Part of a small language model's weights: a variant of Adam for these matrices.
Each number is 128 + 32 x the weight over its row's rms, rounded and kept within 0 to 255. Layers, rows and columns count from 0. The size above them is the row's rms in percent of the matrix's.

# layer 6 MLP up, 512x128, rms 0.134, rows 10-36, columns 0-127
size [104 113 106  96 102 104 104  96  98  99 105 102 102 102 101  96 107  96 104 100 100 104 106  99  94  98 100]
[[178 106 107 171 120 118 124 112 125 137 104 150  69  62 142 138  91 111  63 175 127 104 125  37 137 113  70 100 105 183  93 141  80 222 133 132  91 129 106  93 119 115 116 178 104 121  71 133  97 138  42  77 138 127 148  99 133 103 121 159 113 172  94 128  98  82 123 110 132 166  54 106  60 145  96 158 155 166  82 104 116 151 120 160 141 144 125 148  66 119 110 113  57 138 140 139 154 139 120 135 122 128 135  79 136 120 114 162 125 141 124 133 171 134 187  98 126 112 165 142 116 151 107 140  89 125 150 139]
 [ 84 137 103 125 126 111 125 112 119 180 175  59  90 169 226 148 113  95 112 151 107 188 163 179  99 154 133  66 174 179 120 116 115 154 110 147 109  99 206  96  92  82 107  80 100 144 124 150 152 111 144 116 138 169 119 134 102  97 108 105 170 171 104 159 147  80 164 187 153 109 146 127 143 113 120 156 173 108 102 129 131 131 175  45  88 112 145  64  98 138 100 122 139 117 110 119 104 142 153 150 147 118 121 101 152  95 122 114  87 180 130 113  97 150 187  99  86 134 123 118  90 161  92 166 105 167 141 102]
 [114 192  45 143 138 106 161  98  73 149 138 142 106 109 136 144 124  92 148 134 157 129 134  60 110  61 213 120 142 130 149 105 137 129  95 117 142 158 157 124 133 176 146 137 116  79 130 142 128 130 168 144 150 163 104 163 206 138  67 159 168 146 132 170  71 141 107 122 162 200 123 160 162 177 140 135 144 135  72 176 110 131 127 144 136 157  92  73 128 157 101 108 146 115 169 112 196 173 118 173 158 131 127 153  76 130 123 135  98  86 145 136  83 169 146 178 104 112 105 158 103 180  94 128 122  97 163 144]
 [132 104 129 120  89 125 124  97 101 203 139 115  82 113 115 106 136  78  73 112 127 178 178 147 162 105 131 153 122 199  71  72 124 180  66  61 110 129 182 175 160 135 128  95 134 118 132 129 149 128 124 132 120 143 110  73  87  96 153 140 175  66 140 120 150 110 123 107 188 144 118 127 155 165 112 131  93 109 165 149 181 128 137 146 144 122 135 162 207 146 105 166 165 107 130 215 116 109 141 146 121 142 138 151  90 100 130 131 108 127 194 109 138 128 130 123  91 122  81 135 150 216  85 157  99 102 164 145]
 [ 88 155 120 149 163 118 108 138  51 138 168 113  98 147 120 164  65 105  91 115  56 143 127 135 150 138 159 139 180 141 127 146 132  56 135 153  90 107 120 146  89 122 147 106  96 156  95 159 173 157  91 152 145 154 139 102 154  82  97 177 118 172 108  91 175 139 122 151  81 181  63 129 162  64 101 164 108  83  78 186 159 171 153 131  75 120 117 173  91 178  80  89  90 145 136 145  82 133 113 105 118 132 171 112 147 109 105 135 102 147 151 167 101 141 181 118 104 132 125 105 127 145 176 130  95 109 147  66]
 [157 124 101 165 123 139 142 108 144  95 132 165  78 164  99 150  85 126 108 129 120 130  91 113 188 160 161 130 115 133 125 122 140 122 101 152 141 105 163 152 141  80 141 139 126  89  82 129 153  84 169 131 179 131  70 155 106 122 103 155 131 173 115  99 143 143  82  96 149 151 119 130 141 118  85 146 168 144 130 117 191 144 145  83  79 120 135 135 129 107  60 105  93 180 158 129 147 166 148 119 159 114 145  89  96 122 151 133 120 124 255 141 124 107 188  88  73 133 160 129 164 134  44 191 105 187 140 144]
 [124 126  50 111 123 139 132  97 106 134 140 148 125 132 139 212 132 109 149 122 132 123 146  85 111 106  86 151 173 151 158 116 114 112 111 122 114 119 127 111 167 169 213 159  72 151 173 113 133  99 113 201 148 174 157 143 106 172 165 121 192 117 186 125  50 143 110 133  63 158  88 124 162 134 128 137 137  70 121 134 125 179 149 140 162  82  90 119 114 129 132  45 121 112 141  96 133 102 113 125 126 135 183  80 180 168 188  97  85 138 148  92 119 155 136  84 107 151 115  83 144 186 152 139 120 109 127 159]
 [159 175 145 107 154 100 157 119 122 163 117 124 129 179 147 167 149 128  70 122  51 131 183 156 165 154  84  93 116 128 108  42 144  65  96 152 125 135 101 159 124 111 173 173 212 141 131  86 115 127 141 164 140 139 178  86 121 124 151 164 138 125  84 116 145 116  71 148 112  82  83 123 144  83 106 168 165  75 113 109 140 163 177 106  83 100 107 133 103  98 105 149 104 175 112 123 163 100 122 151 159 121 191 116  89 151 157 160  95 153 175  73 133 178 137 129  94 146 137 134 139  91 113  94 153 117 158  75]
 [178  94 148 136 121 102  98 131 162 165 123 115  16  83 150 151 115 113  87 112 146 137 174 124 170  73 106 117 140 155  88 146  84 127 112  77 177 152 110  88 181 120 110  96 100 112 117 105 118 112 125 110 108 177  87  86 179 128 116 202 103 184 127  90 149 121  80  88  81 179 119 132 141 148 147 134 158 108  75 135 148  89 170 159 130 132 107 143 163 164  82 104  74 207 121 127 125 136 140 168 104 143 122 123  57 157 120 160 133 111 141  99 116  86 190 124 147  84 152 125 115 167 115 127  97  97 147 142]
 [171 140 122 137 159 105 136 118 141 109  96 149 176  85 213 137 108 102 107 133 126 128  79  56 170 111 128 131 115 135 145 109 126  83  69  57  68 141 181  87 110 107 159 128 139 118 104 105 152 132 162 117  98 123  86 176 185  78 176  88 182 126 169 131 129  69 124 113 150 167 117 151  92 127 124 177 123 166  72 142  96 124 126 109 177 121  83 130 114 137  86  89  86 105 123  89  69 108 177 159 141 111 188  98 136 113  92 164  87 107  97 131 121 163 143 138 135 127 171  92 159 181 134 145  91 173 128 132]
 [133 135  97 141 159 130 139 128  56 153 127  98 108 115 185 111  65 106  95  78  86 131 138 162 117 150 130 100  80 159 154 105  84  90 121 158  99 145 136 133 110 141 149  83 163 150 132  91  81 122 122  82  83 154 154  81  88 120  92 143 196 172 112 130 153 107 109  93  92 221  86 149 152 158 164 184 211  93 127 190 105 132 116  69 168  73 118  57 120 142 109 110 122 112 129 140 159 142 125 170 147 104 156 176 165  95 151 109  77 125 111 161 170 150 153 120 147 109  97 110 114 158 153 116 124 147 129 128]
 [131 146  83 125 171  78  89  70  89 109 128 121  88 165 133 152 111 115 128  77 141  96 117  57 137  69 139 173  83 105 137 123  67  77 143  95 154  87 135 106  90  94 148 155 154  97 144  77 146 150 104 137 136 160 148 152 176 106 173 106 152 104 113 118 110 145  90 108 127 195 150 103 148 177  81 156 141 149  88 142 145 182 113 128 104 162  76 168 165 126 156 100 155 158 126  94 146  86 172 166 121 128 151 122 136 109 127 132  89 121 136 139 152 176 174 100  50  89  86 161 143 187 122 129 141 210 138 109]
 [156  97 103 166 124 130 193 118 183 132  96 173  70 145 163 161 103  92 122 165  77 107 156 119 126 135  97 114 127  86 155  89 117 130  85 175 161 130 163 153 106  97 146 127 128 147  91 102 220 110 116 159 146 152  71 103  59 109 137 145 157  97 100 137 133 111 121 115 129 146 127 121 148 124 219 126 191 132 115 140 147 160 142 128 181 178 121 167 138 165  95 128 102 110  84 119 110 153 126 186 161 172 148 114  93 176 170 166  98 100 173 114 167 123 191 136 158 201 124 105 107 185 127 159 112 145 124 139]
 [104 131  96 148 172 149 127 112 180 172 102 100 155 145 185 131 122 157  67 151 118 139  91 131 142 104 143  50 133 145 131 133 106 177 171 149  71  91 132 185 161 150 163 175  85 137  76  71 113  59 150 176 156 147 178 132 104 117 143 140 102 190 106 107 133  95 109 136  59 115 125 135 160 107 143 151 158 139 185 133 140 137 109 122  94 106 130 182 100 135 140 127 127 171 140 167  67 119 111 128 141 152 117 119 120 127 144 188 107 140  99 164  95 166 130  87 133 205 167 161 156 138 111 145  66 146 188  86]
 [123 133 121 171 104 130 149  75 109 149 130 118 105 139 118 211  69 107  92 163 112  89 112 135 123 137 110  83 128 112  80  75 113 150 170  74  85 158 127 125 156 136 163 124 102 169 125 123 110 152  71 121  88 172 139 146 128 144 116 118 186 154 185 119 166 153 171 132 163 216 110 133 132  81 115 108 113 167 119 194  89 140 141 121 128 149 122 155 138 134 125 134 138 146 171 159 206  73 126 138 156 118 123 115 217  68 140 138  97 103 154 133  85 177 140 189  92 132 152 128 111 147 110 129 128  89 193  81]
 [102 165 123 156 106 100 151 121  75 159  84  92 126 131  68 132 104 117 142 135 121 167 153 172 149 102 121 207 143 152  54 100  98 159  62 126 132 117 183 152 105  89 125 135 152 135 138 164 156 101 142 116 142 131 107 140 146 133 159 129 162  87 177 139  84  85  94 135 139 162 114 140 127 204 168 152 119 152 153 113 176 147  76 142 119  85 113  75 105 146  67  68 128  59 167 121 134 114 111 158 139  88 131 150 105 125 157 149 110 175 113 138  97 119  82 143  87 124 178 131 135 164 174  91 127 157  86 219]
 [ 90 150 159 135 106  97 162 153  64 107 185 170 111 175 149 163 152  73  98 140 116 107  93 121 116 159 141 147 109  92  70 121  88  94 164 181 154  85  85 144 110 117 176 215 114  93 129 144 121 161 124 143 124 184 140 136 105 112  67 118 139 137 128 140 173 125  84 117  86 139 164 151 132  87 210 187 159 103 134 143 155 111 126 153 109  42  82 122 145 188 119 110 110  87 153  85  77  92 158 167 114 111 155 113 119 131 134 103 101 127 152 126 130 145 121  94  99 137 145  94 139 124 141 134  80 150 161 202]
 [127 130 139 100 159 131 157 128 139 164 196  94  99  92 157 130  50  96  80  79 159 186  93 149  84 148 168 137  60 156  84 110 125 122 110  73  78 127 129 134  57 151 111  81 111 152 136 148  69 164 134 117 103 150 169 123 114  80 163 136 179  80 153 103 152  83 131 156 227 152 161 129 144 151 131 115 170 150 103 174 128 173 168 103 153  94 133 107 133 111 142 106 146 149 170 115 107 139 162 129 167 115 159  93 140 145 151 157 101 135 136 101 161 105 106 153 145 166 190 163 145 152  86 120 143 151 178 128]
 [127 127 106 128 146 142 141 126 146 187 154 109  41 109 183 212 105 116 124 110  93 117 159 114 150  47  89  42 177 158  92 140  90 123 148  94 159  52 148 183  92  65 121 132 115 100 158 111 153 144 120  83  98 179 166 127 149  78  86 133 109 142 137 162 114 102 111 162  64 117 125 150 119 125 124  92 138 136 126 149 192 112 135  85 120 141 159  84 137 180 119 133 118 130 157 132 121 139 168 151  96 145 140 115 138 113 143 183 143 137 170 122  96 109 164 155 115 155 206 135 143 126 126 147  90 118 147 182]
 [198 109  79 156  78  98 138  59 194 134 112 113  57 146 183 173  64  91 125 130 100  98 117 123 182 152 144 151  78 105  95 140 124 114 120  61 133 113 120 142 121 147 138 118  60  88 134 143 100 154 136 186 144 172 135 135 128 107  90 136 142 123 105 124 171 165 117 183 137 162 129 139 109 136 151 162 152 144 174 148 107 164  86 135  92 141 109 118 125 153 117  88 154 193 119 189 124 100 125 136 141 109 136 151 186 156 112 187 129 129 217 140 135 160 120 123 153 122 173  99  89 146 123 150 102 187 171 118]
 [118 177  90 128 148 132 133 127 141 155 124  93 117  97 156 174 140  44 133  90  94 150 157 137 132 107 202 154 181 129 132  84  97 122 110 110 168 103 130 177 158  78 154 117  89 108 114 129 130  68 211 115 154 151 116  70 156 175 162  99 166 122 176 156  70 129 107 150  80 119 189  96 150 151 132 145 112 193 176 137 108 103 149 179 118 157  73 124 156 167 101  84 134 149 125 151 112 199 112 150 100  88 170 111 183 121 148 150 131 111 131 151 103 113  85 118 152 106 161 124 118  71 124 150 132 155 117 168]
 [144  98 124 117 145 149 169 137  52 169 131 124  79  97 191 206  99 169  87 118 136 112 109  74 148 122 162 162 140 126  31  98 115 124 134 129 155 103 166 167 109 103 134 175  81 106  77 145  87 102  81 216 149 161 118  93  96 102 136 167 197 135 102 108 140 154  91 148 118 102  97 129 151  86 129 167 174 178 137 119 134 109  99 113 131 137 122 153 147  91 136 116 148 126  91 141  54 109 165 141 161 133 168 104 174 144 120 144 109 152 148  81 139 141  88  97 163 136 136 170  86 108 127 134  77 146 157 126]
 [124 162  95  92 160 182 113 131  80 203 115 108 125 112 139 147 102  83 137 106  77 198 185 127 161 123  97  79  43 104 126 115 111 127 123 115 141 113 158 164 153  66 157 155 129 120 196 123 196 126  99 113 157 157 146 111 148  81 136 108 147  71 163 117 154 145 149 100 172 108 160 155 102 187 181 210 108 126 120 141 157  83 134 145  60 127 123 154 153 118  74  97 120 143 116 161 115 134 139 135 112 161 156 110 134 202 156 131  96 162 132 139  97 120 144  70 116 120 165 149 181 148 121 122 150 139 150 122]
 [ 73 136 111 136 209  97  69 130 125 160 138 136  59 101 160 168 106  99 139 174 111 130 106  76 187  89  94 146 140 123 103 161  84 146 188  77 103  92 170 143  92  79 138 103  70 103 117 121 122 157  97 144 147 148 106  91 122 123 161 179  97 166  71 151  84 154  68 135 137 117 127 148 188 199 138 186 162 142 152 131 118  92 183 118 141 105 161 126 132 152 122 130 105 108 181 149  85 119  91 178 120 133 104 133 134 170 109 142 118 152 115 163 138 117 143  81  70 131 196 138 154 120 124  96 121 140 138 116]
 [156 129 108 211 127  95 173 107  92 216 124 156 117 139 160 149  81  87  79  97 111  94  90 174 163 143 197 103 137 174 107  57  84  81 145  77 115 143 188 130 128  89 121  92 146  82  42 122 104  98 129 111 117  98  84 151  90 102 125 127 103  96 124 153  87 113 110 154 131 128 138 144 175 169 124 108 119 145 148 111 133  75 153 181  50 171 126 101 132 147 114 105 127 159 152 150 119 130 104 206 128 103 132 157 141 113 134 173 124 171 142 109 116 141 105 138 131 123  84 149 132 159 134 137 103  74 126 135]
 [183 152 108 138 101 134 168 151 140 176 137 137  80  98  77 153 102  78 115  80 169 142 165 110 139 110 137 157 101 165 137 120 113  97 100 149 123 142 138 129 136 129 101  97 125 103 135 132 106  83 147 117 205 151 173  94 116 114 145 213 132 156 159 145 101  63 170  96  66 158 102  80 155 145 155 152 143 159  76  80  75 175 134  98 141 115 119 126  73 123  46  72  59  98 137 166 135  97 163 175 192 152 140 104 154 109 160 121 117 149 135  81 141 103 159 142 128 121 176 132 155 109 130 184 138 135 113 139]
 [135 136 153 207  98 101 127 123 124  99 131 169  97 134 191 157  97  92 108 141 150 170  77  99 173 130 204 128 124 155 104 149 125 124 100 148 172 148 143 146 138  75 151 153 122  71 139 135 122 130 137 106 182 171  96 159 145 126  91 162 165 178 149 102 109 177 128 140 109 169  70 141 152 109 124 158 160 143  90 109 173 129 150 108 137  99 141 188  94 104  69 126  80 177 160 120  95 153 166 142  71  97 163 149 106 115 178 133 139 173 145  86 157 159  63 143  77 104  90 135 159 183  87 174  96 139 106 137]]
# layer 6 MLP down (transposed), 512x128, rms 0.0842, rows 10-36, columns 0-127
size [106 117 111  93 103 104 101  94 100  99 110 106 109  96  93  88 108  95 107 100  93 109 110 101  90  98  96]
[[136 117 111 134  97 182 137 165 122 172 103 201 125 115 110 138  67 119 140 155 163  96  93 156 109  62 156  68 163  98 113 101  88  97 104 161  96  82 114 176 189 203  43  99 101  98 104 130  64 136 121 157 103 120 116 126 107 145 140  94  98 105 133 155 137 140  71 143  99 150 168 156 163 105 150 131 147  75 103 119 112  68 123  58 156 197 130 107 112 141 161 130 134 159 145  98 137 142 118 142 170 137  51 141 108 125 170 153 169 117 124 108 108 108 127 135 110 101 186 130 122 149 142  67 126 108 105 111]
 [178 154 153 102 141  85 155 145 108 137 147 150 127 139 140 121 180 109 125 151 117 153 131 111  92 174 113 143  93  94 139  60 197 125 107 125 215 165 124  84 115  81 110 138 172 128 124 179 121 105 123 168  97  75 136  81  67  72 108  96 117 125  92 148  89 143 151 168 127  92 135  99 134  81  82 122 120  78 139 117 117 126  77  86 161  94 151 135 157 102 112 125 117  70 184 131 152  75 188 116 173  83  71 102 196 141 140 118 152 106 106 156 151 128 126 129 105 145 116 123  83 137 100 127  94  96 198 162]
 [118  70 102 146 157 189  65 166  88 133  87 168 168 112 148 136 109 110 130 128 153 122 138 137  81  76 114 140  81  83 137 165 132 114 156 106 101 170 161 106 129  77 102 121 152  96  90 150 114 125 135 169 145 107 115 182 118  91 110  50 120 136  89 108 113  76 111 112 137 115 133 224 184 154 103  82 134 148  97 204 161 140 114 106 142 106 142 151 148 168 143 147 117 160 139 136  65 123 112 157 106 173 154 158  85 144 153 102 158  92 155 103 119 139  81  69 200  97 133  73 143 123 116 164 126 113 118  85]
 [ 79 139  88 184 130 118 161 142 140 175 142 139 146 143 168 143 186 110 118 146 147 118 128  76 156 141 128 152 120 121 158  75  51 163 126 145 179 127 123 149  93 119 111 113  98 122 194 116  66 163 142 168 176  74 145  76  96 158 146 178 100 177 113 149  91 116  76 151 140 137  90 131  92 119 120 155  96 124 212  62 161 126  79 127 112  92  89 109 107 158 176 107 121 103 149 122 115 150 124 134 143  88 106 153 103 127 135 112 182 120  95 135 155 156 181  96 150 132 175  99 106  62 148 139 159 156 198 154]
 [111 131 132 149 125  96  79 167 170 115 135  86 159 139 144 129 148 107 141 129 105  81 125 149 118  99 141 142 155 126 104 109 113 151  86  89 136  88 125 103 167 111 154  93 134 117  90 142 139 179 117 180  88  42 128 169 160  71 147 188 115 105 112 121 123  54 124 162 115  99 130 217 113 131 124 145 121 177 121  96 135 162 164 215  67 105 206 108 125 154 124 115 144 193  69 156 176 141  97 126 153 132 160 129 184 127 138 163 207 167 118 118 132 104 181 135 137 126 138 132 123 154 142 147  84 123 136 165]
 [ 91 119 190  93  94 119 186 150 125  70 128 117 173 143 127 114 133 106 120 156 170 126 182 115 130 158 152 113 187 130 125 138 128  91  68 153 163 130  84 100 142 109 110 174  44 183 105 131 106 176 112 174 117 217 131 151 135 127 146  78 147 137 132 170 102  84 117 160 125 177 154 146 127 114 145 109 171 132 122 123  86 178 139 121 124 101 161  68 103 115 132  78 188 169 119 184 136 156 131  85  93 116 137 109 103 155 121 174 132 167 118 111 144 134  49 179 114 128 171 129  80 157  86 154 110 135 158 155]
 [133 128  97 113 147 124  82 140 135 132 132 123 132 130 171 116 155 138 165 155  97  59 135  67 111 130 156  72 166  93 100 132 118 148 125 122 158 150 172 191 161 151 134 104  94 114 152 154 139  95 148 173 172 159  73 135  67  74 112 148 143 165 124 124  46 145 110 129 103 136 169 146 148  86 166  74 191 138  90 119 103 101 140 143 116 184 100 139 153  99  82 136 119 106 121 129 130 129 173 112 106  66  86 158 110 127 141 148 192 216 114 143 155 106 113 143 185 179 128 156 151 136 137  65 101 179 179 127]
 [ 81 149  87 160 145 126 146 172 142  83 133 108 110  91 128  63 124 139  95 161 130  80  86 143 132 134 176 155 116 151 155  80 174 141  98  90 135  81 189 139 127 105  94 152 120  82 156 149 151 124 212 136 138 181 188  83 160 111 153 117 148 106 167  93 133 139 115 181 153  97 166 111 131 154 112 145 101 116 151 144 136 156 194 136 165 116 134  75 114 142 137 146 115 102 124 106 157 181 125 154 165  97 145 132 219  82 135 121 147  80 119 151 132 168 232 148 143  98 153  81 144 108 154 138 134 145 109  81]
 [115 111 152 125  91 133 147 114 156 142 116 121 130 102 101 136 146 163 124 124  95  91 107  62 133  79 108 162 177 133 232 152 163 107 140 144  81 107 162 152 203 108 128 150  62  97  82 122 140 115 156  89 143 138 116 107  80 105 178 148 135  51 136 108 127 172 138  61 149 158 151 130 144 169 128  87 131 164 113  87 159 107 135 171  74 141 177 125 128 137 155 133 106 180 121 121 109  95 142 169 123 113 138 136 114 173 100 140 119 103  97 111  95 125 122 116 107  14 162 149 136 131 125 191 158  94  84 168]
 [156 146 175 154  90  96 175 123 159 124 135  73 155 170 134 105 145  99 164  89 102  96 133 137 110 105  93 147 158 130  90 123  56 131 153 189 145 177 152 166 108 138 190 165 129 128 148 105 125 167 136  81 152 106 179 130  98 141 145 158  97 114 135  83 118  95  91  82  60  75 161 120 147 131 142 102 100  95 190 104  90 175 145 106 140 143 133  91 113 124 166 171 106 110 118 147 154 140 144  63 113  84 196 137 146 126 156 122 113 130 148 131 176 194 144 149  35  78 153 153  79 115 104 115 104 101 155 125]
 [ 69  92 126 106  99 141 125 194 161 109 169 138 135  74 187 122 167 158 139 166 109  76 123  94 135 141 116 133 165 142 108 144 159 118 154  83 154 114 130 143 149  89 100 216 111 144 130 110 122  85  94 154 128 141 128 156 143 135 115 165 163 148  77 119 102  86 145 137  98 120  67 153  75 102  81 142 108 110 149 168 131 164 101 147 136 150 164 146 103 139 128 169 114 132 160 138 136 120 119  72 161 216  96 125 123 195 181  99 171 147 199 195 107 128  97 133 121 102 142  91 138 114 173 111 139 148 171 204]
 [153 152 154  90 129 160 109 111 127 103  78 103 101  77 158 136 132 136 146  97 141  56 133 139 187 111 108  92 209 121  80 147 193 109 118 106 122 198 145 150 147 124  99  81  77  94  81 176  71 148 116 116 124 151 139 109 112 137 116 183 135 122 116 129 168 170 129  64 117 129 136 147 159 122 129 181 124 127 145 153 101 122  86 122 129 100 147 131  94  73 175 124 127  38 109 173 108 175 112  47 154 120 144 133 183 123 143 143 164 153 145 138 135 161  61 104 164 131 150 187 143 159 137 120 137 146  85 125]
 [115 152 146 140 113 128 140 111 128 106  86  96 112 180 100  82 174  91 187 112  98 164 137 124 147 113 162  96 146 183 147 125  99 109 132  88 137 176 115 102 146 143 112 129  45  97 124  95 109 123 150 148 166 162 138 178 162 162  89 130 124 120 113 192 172 134 165 137 130  45 129 133 161 143 142 134 153 156 165  99 182  96 115 178 130  81 179 101 144 112 186 134  93 134 126 165 138 158 103 133 100 105 136 106 120 120  89 170 143 191  62 194 142 128 122 139  57 138 143 143  93  77 169 169 108 132 132  48]
 [ 81 162 163 181 100  98 118 143 164 112 132 150 127 140  78 136  77 177  89 149 115 135  68 167 139 133  65 100 132 119 137 113  95  79 138 172 118 145 154 149  88 124  91 155 155 178 102 191 165  40 118 176 136 133 144  97 140 156 104 170 135 172 107  39 154 137  67  85 157 173 151 142 145 100 127 104 187  96 165 160 129 139  67 134  86 160 116 185 144 101 158  92 115 108 138  71 184 164 135 160 143 159 138 132 122 121 106 154 125 154 104 111  93 168 123 155 140 145 132 134  95 125 111  92 131 137 157 161]
 [100 110 125 128 117 155 118 157 103 165 172 137 117 162 200  84 205  98  91  94 150 187 187  96 188 122  96 152 114 163 111 114 129 138  84 154 168 129 158 149 107  97 105 162 127  97 162 171 131 114 121 110 222  68 133 155 145 136  72 134 137 113 112  97 144 135  99 123 103  77 128 144 153 177 120 168 109 125 129 101  97 128 126 140 125  81 102 145  77 183 128 109 116 111 103 101 102 191  81  86 134 184  88 128  93 177 187 130 161 148 105 115 100  42 128  84 143 135 100 123 120 116 127 106 106 165 115 134]
 [ 97 155 105 139  92 115  79 188 160 103 137 177  68 118 107 141 142 179 137  96 135 133 108 114 198 113 171  68 111 141  79  90 153 112 148 150  95 164 124 156  74 162  81  94 142 124 137 130 138 160  82 164  83 109 124 146 172  73 113 137  42 158  89 106 124  91 111 118  90 119  71 153 139 145 142 129  95 116  71 117  86  79 183 127  86  97 145 134 180 114 115  95 138 154 172 165 106 143  98 118 177 120 134  87 118 145 162 125 134 111 140 146 149 159 170 107  51 144 108 156  81 168 110 105 104  90 128  99]
 [193  65  90 180 123 122  96  98 128 145  90 127 150 184 113 113 159 186 215 128 151 118 131 139 202  71  87 115 161 107 117 138 173 178  33  88 130 122 153 134 149 116 143 116 107 115 142 108 114 165  87 148 174 136 109  86 127 133 140 178 132 156 119 117 106 152 111 140  87 115 126 129  96 133 136 133 119 169 113 135 141 158 120 106 170 127 161  96 126 104 170 148 171 116  90 173 141 158  95 157 135 137  55 125  34 108 162 130 149 119 134 165 113 101 156 162  72 118 112 133 152 130 137 111  68 142 130  66]
 [140 148 113 134 173 154 114  97  74 167 169 153  95 100 114 140 150 132 135 150 145 117 205 158 130 132 124 168 104 121 155  77 128 111 103 113 150 115 167 148 115 110 198 117  86  75 166 107 112 159 178 132 141 130 175  81 144  90  90 146 160 175 137 144 124 187 106 117 138  62 101 124 104 143 109 123 111  70 147  96 137 103 113 116 121 172  98  87 122 165 133 138 133 115 174 121 163 122 133  64 137 181  77  69 106 166 130 155 157 168 121 215  63 184 100  76 119 139 162 145 186 117  74 139 119 121 151 161]
 [155  86 138 154 158  70 131 138 119 123 149 125 168 157  88 172 116 169 145 132 154 141 109  91 146 139  65 167 113 150 145 193 202 170 210 154 130 151  79 138 123 136 106 160 194 140  74 150 180 149 106  84  70  78 113 132 108 155 134 142  93 121 120  85  78 159 138 127 157 132 123  31  82 138 104 105 166 110 163 198 126 124  78 101  93 140 145 167  65  97 146 145 116 167 134 120 155  97 153 108 111  94 141 128 112 139 135 153 144 110 149 122  91 113 136 133  87  85 173  86 102 108 129 137 121  82 139 137]
 [166 113 127 103 181 179 131  83 156  81 216 104 138 116 118 113 115 195 112 128  92 181 158 122 152 129 121 131 153 150 127  67 113 129 135 198 116 171 114 135 153 141 125  89 156 123 143 144 124  87  95  85 168 130 128 168 124 124 122 115 171 156 110 113 166 102 145  60 123  68  97 114 145 157 107 148 112 185  80 121 123 173 194 175 126 119 200 165 115 118 184 163 109 134 140 137 109 182 203 125 131 183 132 133 101 120 137 100 160 100  96  87 104 114 128 127 129  99 152 155 123 103 147  97 142 153 139 214]
 [125 129 148  99 121  82 111 152 138 105 145 141  95 157  78 157 140 150 107  91 109 165  73 155 107 164 101  99 150 143 128 128 150 171 111 112  37 174  80 113 101 125 143 147 124 157 169 127 133 192 114 122  58 141 101 147 156 136  84  86 182 148  95 128 182 146 184 123 161 190 103 151 126 114 102 141 134 143  83 159 122 134 103 103 126 143  99 110 160  79 118  93 189 140 133 102 158  96  47  81 154 181 149  81 122 145 131 115 154  52  88 103 184 124 131 104 153 132  63  94 134 100 157 100 146 117  86 129]
 [165 144 135 108 143 152 156  61 128 153 160 126 102 166  51  96 109 187 121 193 110  89 153 111 176 140 100 110 150 128 171 138  58 178 145  96 144 132 108  79 142 134 203 114 161 110 138 190 139 155 159  96 103 126 121  90 142 148 152 148 125 153 155 188 106 205 116 134 133 156 102 147 156  95  76 110 138 144 141 146 120 235  95  90 115 190 121 114 148  79 107 139 143 143 112 123 102 127 101 157 170  77 111 103  96  90 146 120  79 103 156 139 120 127 153 107 116 122 135 133  64 120  89 137 169 103 126 108]
 [108 211  60  95 120 161 142  90 148 136 158 157 155 126 134 144 140 120 134 114 141 135 160 163 171  85 106 120 143 144 142 150 144 115  77 149 147 142  95 147  44 179 104 122 142 204  67 143 119 117 122  95 167 115 126 144  64  99 104 135 112 125 139  89 131 163 134  76 106  40 179  85 142 153 131  76 167 151 128 139 103 126 147 136  90 124 129 129 118 163  87 189 126 121  91 189 121 160 146  97  85 104 168 136 143 129 146 107 136 116 161 181 136  66 204  86 156  67 136 153 104 144 102 109 147 125 142 119]
 [110 138 129 164  94 123  93 157  84 180 109  89 127 102 124 133 160  90 160  99  96 120 125 127  78 104 132 183 108  84 136 137  63  25 143 111 181 162 166 123 141 137 107 138 151  97  98 104 112 151 140  86 157 150 181 146  98 123 128 113 112 220 140 122 166 117 127  88 155  98 149 168  63 111 123 108 123 135 151  76 173  91 111 133  87 176 135 141 140 104 136 129 139 104 163 144 193 105 149 119 138 102 127  73 166 101  97 166 201 153 107  92 142 151 180 151 114 110 155 112 116 149  86 164  62 135  95  95]
 [102 139 136 185 151 159  65 100 141 163 202 109 113  62  89 205 132 150 149 161 155  84 146 124 157 152 137 129 128 139 151  73  69 129 131  78 116 105 126 140 182 140  75 131 140 169 159 111 135 149 163 120 192 169 150 126  89 128  75 107 111 155 123 144 100 144  97 118  79 184  99 132  38 146 115  85  87  92 104  88 169 145 150 102 136 130 100 136 145 161 142 129 132 119 156 161 107 169 204 151  76  97 110 111 108 127 159 108 127 134 140 132  87 202 115 141 149 106 126 139  82  84 162 115 159 137 129 113]
 [119 138  70  68 106 104 152 135 174 113 123  92 110 114 115 120 152 118  95 135 154  75  46  90 112 162 142  82  77 103 138 102  67  59 161 104 113 138 103  92  94 114 129 173 125 156 131 111 144 107 113 104  92 141 129 127 154 124 132  80 111  78  95 114 149 132 122 168 107 100 169 128  78  66 122 118 108 161  88 101 137 119 115 169  75 140  79  79 160 123  90 118 167 141 127  82 160 141  97  95  87 114 105 132 114 171  95  98 114 120  60 157 148 146 147 169  75 162 162  91  99  82 136  59 151  72 156 161]
 [107 122 187 106 126 159 141 179 140 170  67 148 117 213  71 111 118 105 105 132 175 158  60  96 142 142 174 139 133 159 172 113 153 108  66 131 120 102 100  93 109  80 150 114  35 123 118 127 158 114 162 128 126 164 151 158 144 116 103  99 106  97 110 108 136 160 138 146 122 142 191 133 150  81 174  99 134 170 137 119 159  94 130 170  93 118 151 123 103 116 123 175 139 126 125 170 173 141 144 183  55  77 114 155 140 153 137  91 139 143 146 143 114 131  79 188 175 159 140 104 178 149  84  82 113  89 160 124]]